config.toml
d_model = 448
n_kv_head = 7
train_tokens = 411200000
Each number is 128 + 24 x the weight over its row's rms, rounded and kept within 0 to 255. Layers, rows and columns count from 0. Numbers have three digits each. The size before them is the row's rms in percent of the matrix's.

# layer 6 MLP down (transposed), 2240x448, rms 0.0189, rows 1819-1833, columns 224-447
100:119158155169129113128124115148081146137149093085170156106108124118137111126130169216116145142123102190053151151089101179121138065106161135099113136130153139129129100123152120153142154130131132149126128116141137161165090125121168124131123100138062113109137110137149104098129120136096098153093166094108152121150137127134137102150117138123134145149147146150108122144128111118127150127109091124163106136131116130139156135121145100090128125150130132112104119124117136162096142118122115121161109113093131125157131110142083152129114108141135085151112121112110171139098129179169133158120122149173125123120091091120181098126168087157165075154156117120084099134137136115118145123133
101:165124119165086149122119139112147123146109085118130151105095119121155164149140161161129165136105116119102117117127114141135092138113144099103190097148073123143165149120101169123114102133122124114129145131129094148103104133072120122134128102130121163116135135140105136136105100156153105141099105098146128139089080133135155119122142137139095092123134118134144157107119115132101129141143134121127124078135133115124129118109135130108096167120129127127133103101111147126159124105128169142085132138134132131095181112155087157099147134118112091114164111165157124150102156121129132137103140117126120161126166168089144135128145146158162112099123171141106174098123164160109115123150
096:073105136158143124136136095165134095115132113103157097151119143128139115108137100083102081146128078153111091137104115119140102157148154162124130152079164132097094141129169083105110105157114156131144169133142136141149132122134158125131095111107135132109126136127137117108084124118119136120095112176088131117120146094176120151114136127143069156131116126117120134102121195090107121124116131079110107108154098119137147124143109128168127124120133127178131133117076117128147162127126165145174121120133135147101156097120122125150107100118135117075125104106138098131099127111128145149167159144125197122123117140129112141144149154136107114119124152179128163154154127105136141095114
106:095057140194135171150130141118131163108108102142119127121133130093125107113147114133113101148155124134089079115091145115125199112154130109135123125133172157102123148155090144106134141101151124151153143122140116160156169164126153118162148110131157216149119084137163139139138152094164116111081135132123111076174124121132164172134137137144126147148127109093129155110115120100155119138135131094132118124119133129089159138113090144177129138115108125157098110134119130172138156144107118141117149122121124102125126118124078147133150162151109100111152114121090127140177140124137134172160126120120104145106142114141082105089132141123142125136120161089167147140136122154126114116157
105:117134145102145111104101091174078148147145129145118148123131124124124146158147094116159104128075133145132167133065119115141119130139094159126129114104126128119107081138119152138125108138099128123138118191148176109124144117143149114085130124124135097106166168124112160175140114114152188099150120147135134099111146146121144139133079178153133141119119142174130093110180137077090143169148126156133082131137118120135152110129074139131166124161153120146151132118105124118122141114153092168115115151120119117116135134106123093154150111145132100171152101138117138139127174161126135120160127129118126150120131150102089130115146097155122144166133130101124128120127122122128135140118
115:135101102125120103154134125153135115110116119133080102128113151116126135111089098151150162105160123116109178144076140149138127114142147084115132097092113103129124140128101153118127103142100126142123110106160108181125126152141169133127118148135098117142142173128093134119135123166099195179068147155131122129123155116173114100109139126139132100141164126151162146154133094130150131104154099145156113130163149095139139138122129108113124105150101152127128149082163153155112133091096113143106073137079119139159136107116102145123107138107136137156159102140148153154112112144157130168147154102146108114145149087158125145125130102147156059149099074153110117115130170154142120121164
108:147140140122124111111129140141140106140173106144142157186103142080118111149135121119133098116109082130100140147139120077147141113139119143073098141176113130093112186147110124143142123129107118075120113125130122154111118144105123144114124106150147122116126145081100149109098132128134106155122164149138138178147126117095145122120120148095117131120106143125154120088195158153121122141090143141127134144104120124151099133095123139061141121159162127141121162176127112154111126130094131143204099135103146099184091098142144092133135167108135100151135121154069117131120124153144137139155136137202115111158121098157134159114160127140132104122127130095126147157115115148135192132134
093:145160144142110134136092118146098166129104122155064112081130101126136140113136143139125132081142110174117135150151102137134113133081138109075141088120098130147108117127174137107123158123135146151130156151159129084131136105090117145129090152161139131105129114115120139142122169171166138095126120148104136120124117144104148131125141151152087135105186092142140102123146148104107093157134110117171125154099130119107072139188125151147103114121092192079129115115086126102103131139099141141116132114107145122081124144109142133113128167101126090142074138183095113111080150142157096131145130137129140138130138102093099110125149124154124128074138153182180174156124129147097147161135
104:136156134097145076103123142109155086129189118107164146164134112113100130093111141166080115130117128144176130144123089104118121180107132122140114156114099138088152105138152170113143124123112086130122093143084135084138130135136142152088123148086132166111104132139137123121093129144103142151164119168166112128142111085110130134138130139126153124134145115118149158139084140115176095142159180127065113165076087121118164149144125120124115109143151082096131114140117122096149148117149144129144158141096127108103144126141154105098178143113134150133161118111111130129133135127148140132134119129091112118162144138144139122074114079099148133118125154101157122167183120095132152140106
108:090083094116128146160131175133103139169153119118103130085122103165133145206125110096143094160097124164107134120107129166090152071141101125109115084111112170115107172166126166137120123111123123111159154159125076110157177117071105136153114114187112122180133150113092121103131155106145187103116112127120086125111142131184126121182119143098094129175130155128118088112101126144119125102091114141140161136150184108119142074158115152120119154155145139152127121135100132119106112125130137124132125100080092105116128099124097093101128146125136118189114147128153127127136144108146110111095158145132145155117118155143132126142089158104118146141138131128134154132119093124135138105121
095:132141105099126101127092135121150105105152124084112124134143139072150153096133152161143102160117155138179117146134171139090181112090144090091109085113143151144120163120077129104106100128133105106125111135095147110122116099142142113113144159093125135125130125100098117098068156151133148121108109090118167074133131143115089166126130128113141170101142094130139165113083142102114141136194094155143128165135107150167183128165087116119159088101115131139096103111089147114121145138143145150136134115138142139155098167104116138119140122100112105149184130082141115096150125108097142110133123108099137156127133113121105129115140103119131115139119089159129100078125114155146142130131
094:169159165133162105118093091170143133085122130116130138149112113115139137091116105105122141103118108110131089123130128138119096132097195136153115071152121118107182150112124079152091122102092124108132113094162177107170158130160091150141134129111115119136190138151132136125159126131175151112109135164175137107123132143142092165128126118114129142141130138125141158178132110129160132124107154122117153143108108141081104156147165136140141101126149154107134108085078153163139072142122143130097116103103144182142106137085117132073093126137083140098116107124117137128119093119122147159116130152174143110099141143099145097140146133123140135139112139113125109123138190156109110167147
106:154139141118129116099175147158130137113098147101146128160139142127128128145104177138151148116133149161095130157153168158131136129103155129124129123116154119084118107130130160106123141113168124165122093158127125150141077113158151122108114088141105136103127136160119052123088089116122113112128129128125108110137110124144129127128151117140109128156149121127160112113128133175133145087109120112143170124126150150137117155097085143153162207122101102169101116114122104122140128124098100145150113117090119134157123117131046134156129123117154170150127097138156130121133119116134152159102094091110148051103130116143152160178109128130137122141114129112101092121146104118132128149105
097:120101124117159106117140133159099158106131104158125096144122119082123096112071102120132126120120104135105096088144055168129111125095141137113139089127145114107133140148161092137068124149083130123141111122111149114134142129175058140106137175122101163139129095121140130112124094123109066103093138083134172131143142086179144096137125132089093175115138125111145113174089095103148147116098152187097174153166118149124143145132114117179157111125132133140142120134106089143096116127150106122124146123115153164127103073103168166152083147132133149083117126132142110123150139100097110170104145124136129104133109144149131134140152125111140117103128119149144151110133151186143157091137
095:133142122160128137134118150117154142149145119158152145169138112097132123112128138133161105119106121125098117147148156156127132131171117145147103106129126097153135102148107146104162144115100106150109127127104126122136137132119165096154162113142114171126150146151143091096141105097099098137140091112144125101133103121101148127159083157086134101130122149163132113110123127128087110078123103165072213117153118094110155103126102105141092115157125148096117141143132141120129171127129147138132124098101110089159115113109127140144139105087114101116150139128153099147214133126097105133137126088129156109168120106109116167164085110143126122125153114117107165109073110138142154111070
# layer 6 MLP up, 2240x448, rms 0.0168, rows 1820-1833, columns 224-447
105:099150130110141123152140135172139096100102138125136114163125122145157169089150114127157120095137161134131153121090133136118172129146139116128108133124177127159102103163089102121090149116185131138151139144116158141093151174145144107105100129132106093133172102155174160096149128097138066144162149128092113117160133142141150095113133136086115158111117121138080072170134128099137121116124120107131188114134136123103111098111106117127130123147147160133114117138156128097132120136125118123147122096122118164146097095131150119146126112120119156152104180131141157135130093110134132120143125126109144146117090103137148160161113122128114111127122124095151126132091104147141133114084
097:137126132130120134120178123114166140108127090143176110079136127128125119126144135116158132122153145149169121093140153158111108134093139146121114126178106119121153136185119126132143126101117138106154109135123120094096132141113094167110110152143128123164155151131144127148135121125178097156146123153108120135138121153133159165092201112127122064087138167126141092134142136122127138186146108131114093129108081137120124116073143126076125103160108114124130135134118131082150142112143135114108156136092104105138128123175105118123160195155125179151124150155134144140175146136155126126150108159113121137166110142137173100113095139059164147124155112098105166143132118092114113160132
101:152154166051147113143181151105107106139138145129147159125130093153133089122105098107123181124073138149174144123128114133114082187126079139113103123122086133131133089147168117167135109125101098143111114131114159091110105095095114126065093129119107097130142177111147131125189111111079125114158114124135153135104161154126097134131125144143154104108149147103153056088161125139157129137118139136135115121138104136140141090124126112100130097148154183107150096161172093069105191121118096103131108106156146141094126128137133105082155110152116108119103139145112140135110120151139105094126101130146129114162171151127142163145065118143140101073152109144109120120113150101129100129110
097:133107122106163108168147148081122112102105095084157140125130136157123127123143104121140136087146130146166095127156155119157098123104141129095136120128117094143148105105136154146098164045188103107147094124115113153145103147180140126133116115136137129146112150140112072118151101131137110113136134079110121128109125127154139117169158114105110105149129127103111177147117124131132161069124112120106165124170145144118123142123129116148120147133125162091159165121104100130126102119122144136129088099091137151125141105112109082074137111139128139063139147114181146136115101140140139104139143127134109080096163139151152134091130132136158095130106085140105136130094071136141123154110
113:157147139134163137089170165120117124103127150098100118106116117151143136089103164115110115142133145162116153148192139183153139135138155121142113140139154093100145128123108121102158178110165101153105163097120108132099143155104128118124109118145101114093161108129124122168124169111149092146119123122143108122107144141105118112129106096139155191123161134171111115144140178138143144156132148087118154080141100111143125112148147118102132124122103152134099119166105146115150200124183146119118133099117095121137147168158116114108144151126132160081109109146177117113139145121154102145092166104125132173132066122094125131101152150142098132096123173119200167173135114112163119152169
107:119115140136103185141127124146131103108137107145130160102126147134144113096201088127155135115129180139152123161138171098099156123128088114105135117121107102148124105166157143130142117080106130166167149134128159114116098114121143167101130115092100119125180154125083129135127127133157093140090127138111137138114154138146177133164136118125151105116143120138115167120171134117138121137197096162142090115144163119108092124173167119147126093136142161112175113115151158092154168128111144121129144100179117125111147149148150171125124119135117141146097113120122135076164182168153110090154122146097136134082111094136166096153110136122071132130074160106134139153124153135124137156098
092:119130149117085098133175155090181079158119082113142175169136103154135120107131092129143098134108172110164134078089141107095160111147097134138135139096140132091111148117107163147110117083214099124109107099111150186119122144170138099125145113131123160134132151169109134120144125095113128127096128057089124159155136128136135135127101079120131112126117152132153132112084088153162085136126169085142120118170124170126151154106119111103155134130176124136116122119118113139104127123153088129147118094135143168142152134172090129115119103108109139082140159106144121161201082139109144097101072146113085105093134098124133138152102131099120111148118130133091071142155085136133136128118
109:104142151112164103131083146152141108098092076126110141081120074142174113125115132097123145094135101129133125135120124165156093159176137098104130130148143138114089153132129135138129133119133140124100093121142105134087124135108157155115136101175112158091125158125137116143149091122141133142084096092117127112109131118137169091100120126079128140110121154115087107181094166113156141112098145153120163118172166133148151096147114098143103125141090170144130096109122155124117123112116122106124128120143102152167134135186120131125125188117130145106118103153120136133187126114121087133165102115164138134107105110133128134148164116143125097138122102175138135154122096133148167134136
107:085105118088141124135118135128107083111134156128105104133140158118119089106112106080098133114145134128170125107142137145144117153135165132132114143123122139105149079143103149093158106125112108151112138114147130154131135108161131155059136113116115136126106113117112107152142134135134152118141103113100122112104165152138176139165158142152125135104136126144130125114109154123139144150163150150124146128120120117074112126184136090126182126127115130095129145098132136160154118132156126116138164144158152150148162121147077169111110125159137113129111089114171107091150070151163150147122131132122137077148112137107119143130160153138161126060129144123156118143166095157142175129139
099:092134111185114128187117167105127177140149166090125126132138146200096103135153126143146140154147163123137131030128134148102082191136144118131108130137120128144124132107119141113089172128163145129158090110165149124135165113152099163137102106126121134160129088161134143127118108110142113131137121134129125186110135126094143129117140093126138088127087127166110119131102137119139094127131149106113108127134108142093107107075163129137139099115126185116168136146121125138167125125114104134104141141104112076118153171149135116159132121146138086130093092108172124135150130144117156108085137110168140130181096130110183152131107106146121136145130182127134159185076127112127137109164
099:155132093123126129112148136113171124140140134126109123117131113140129130104158131146148105088105175174132144127123121102123136121178095151126119118147113156153112107090112172130159176092157148116122122141118088146106151113137162135120149112141095132126098162181115150100126113091155113114124110130127112154158150148124151179171105129198197140097107130096145154163178150151114162143122101132091056115137124110099109121148175123124117188068128137190135132132147129097098138151161131106093138119108101118144124125147175112160180115145136167155113178116134135159082154168158134123148133159099092104142135131142137108121147094100112105131140102125127133153138105128135117116142
095:060093074121102122133099115125108165122148146154079148148130094095137123155147070123110101105141122106126100163128108156123132179128122128093131088138110139142144109145098128115106108137113123100148142142098116110122197122119107101165180129074161119108130122126141106157159176114157135147116141103113097117130160134083139103152152146135143138141129146115134159141153132109121110162106078121131169114136126140122143137176096123134112121090102203111154126115135156143126120126172148126113075106151106117109139095114157149117163115140133081142110120131130118108113151196140118109091118163143105120163152138124084145128154116083164126088096115091164101110138131116134143136147
093:131118168115111155152153135113136095140125117100152127131142124131150144114160120136096067106097192118125145154185166081109163146121118123177098131170135132174132124156110170122172114123141133130138162128116122094168159065130141092124148104151126100106149179137138153143108146137115146121176176141132123121114101172167108155169129098165137130086145133141123167101162109095090072133111125156117074110145130114185102102115171124110124156122138117118109083110130151141135147125149143117134101130143098117127131132148108112087143134137135106135152170141106142152143131136155130137163123134141130141103138097146143138106087132118138148141145107126074134142110142097149122121095
093:177086178132119140139142135089122139082082126127146118126128129133115176136102149100131118148130160118125096098123114132143080155073127135126157103138102164111142146157168118108133102089106086132184115099103107160091171153154143114115129150151088114111137144149170168131146103140135109123109159113124132131113175102144120189147129100156127092107107109090148140157105146096118120163149124108127099126116112168118120159154118141122162092134141133094098154114148158146116121133138117118092109145154103144144111171170146145083136162131125093132147131088118139096124153147119153100167078157145105147090114142139125099120138107120146116137144105098138115179174130153131115122157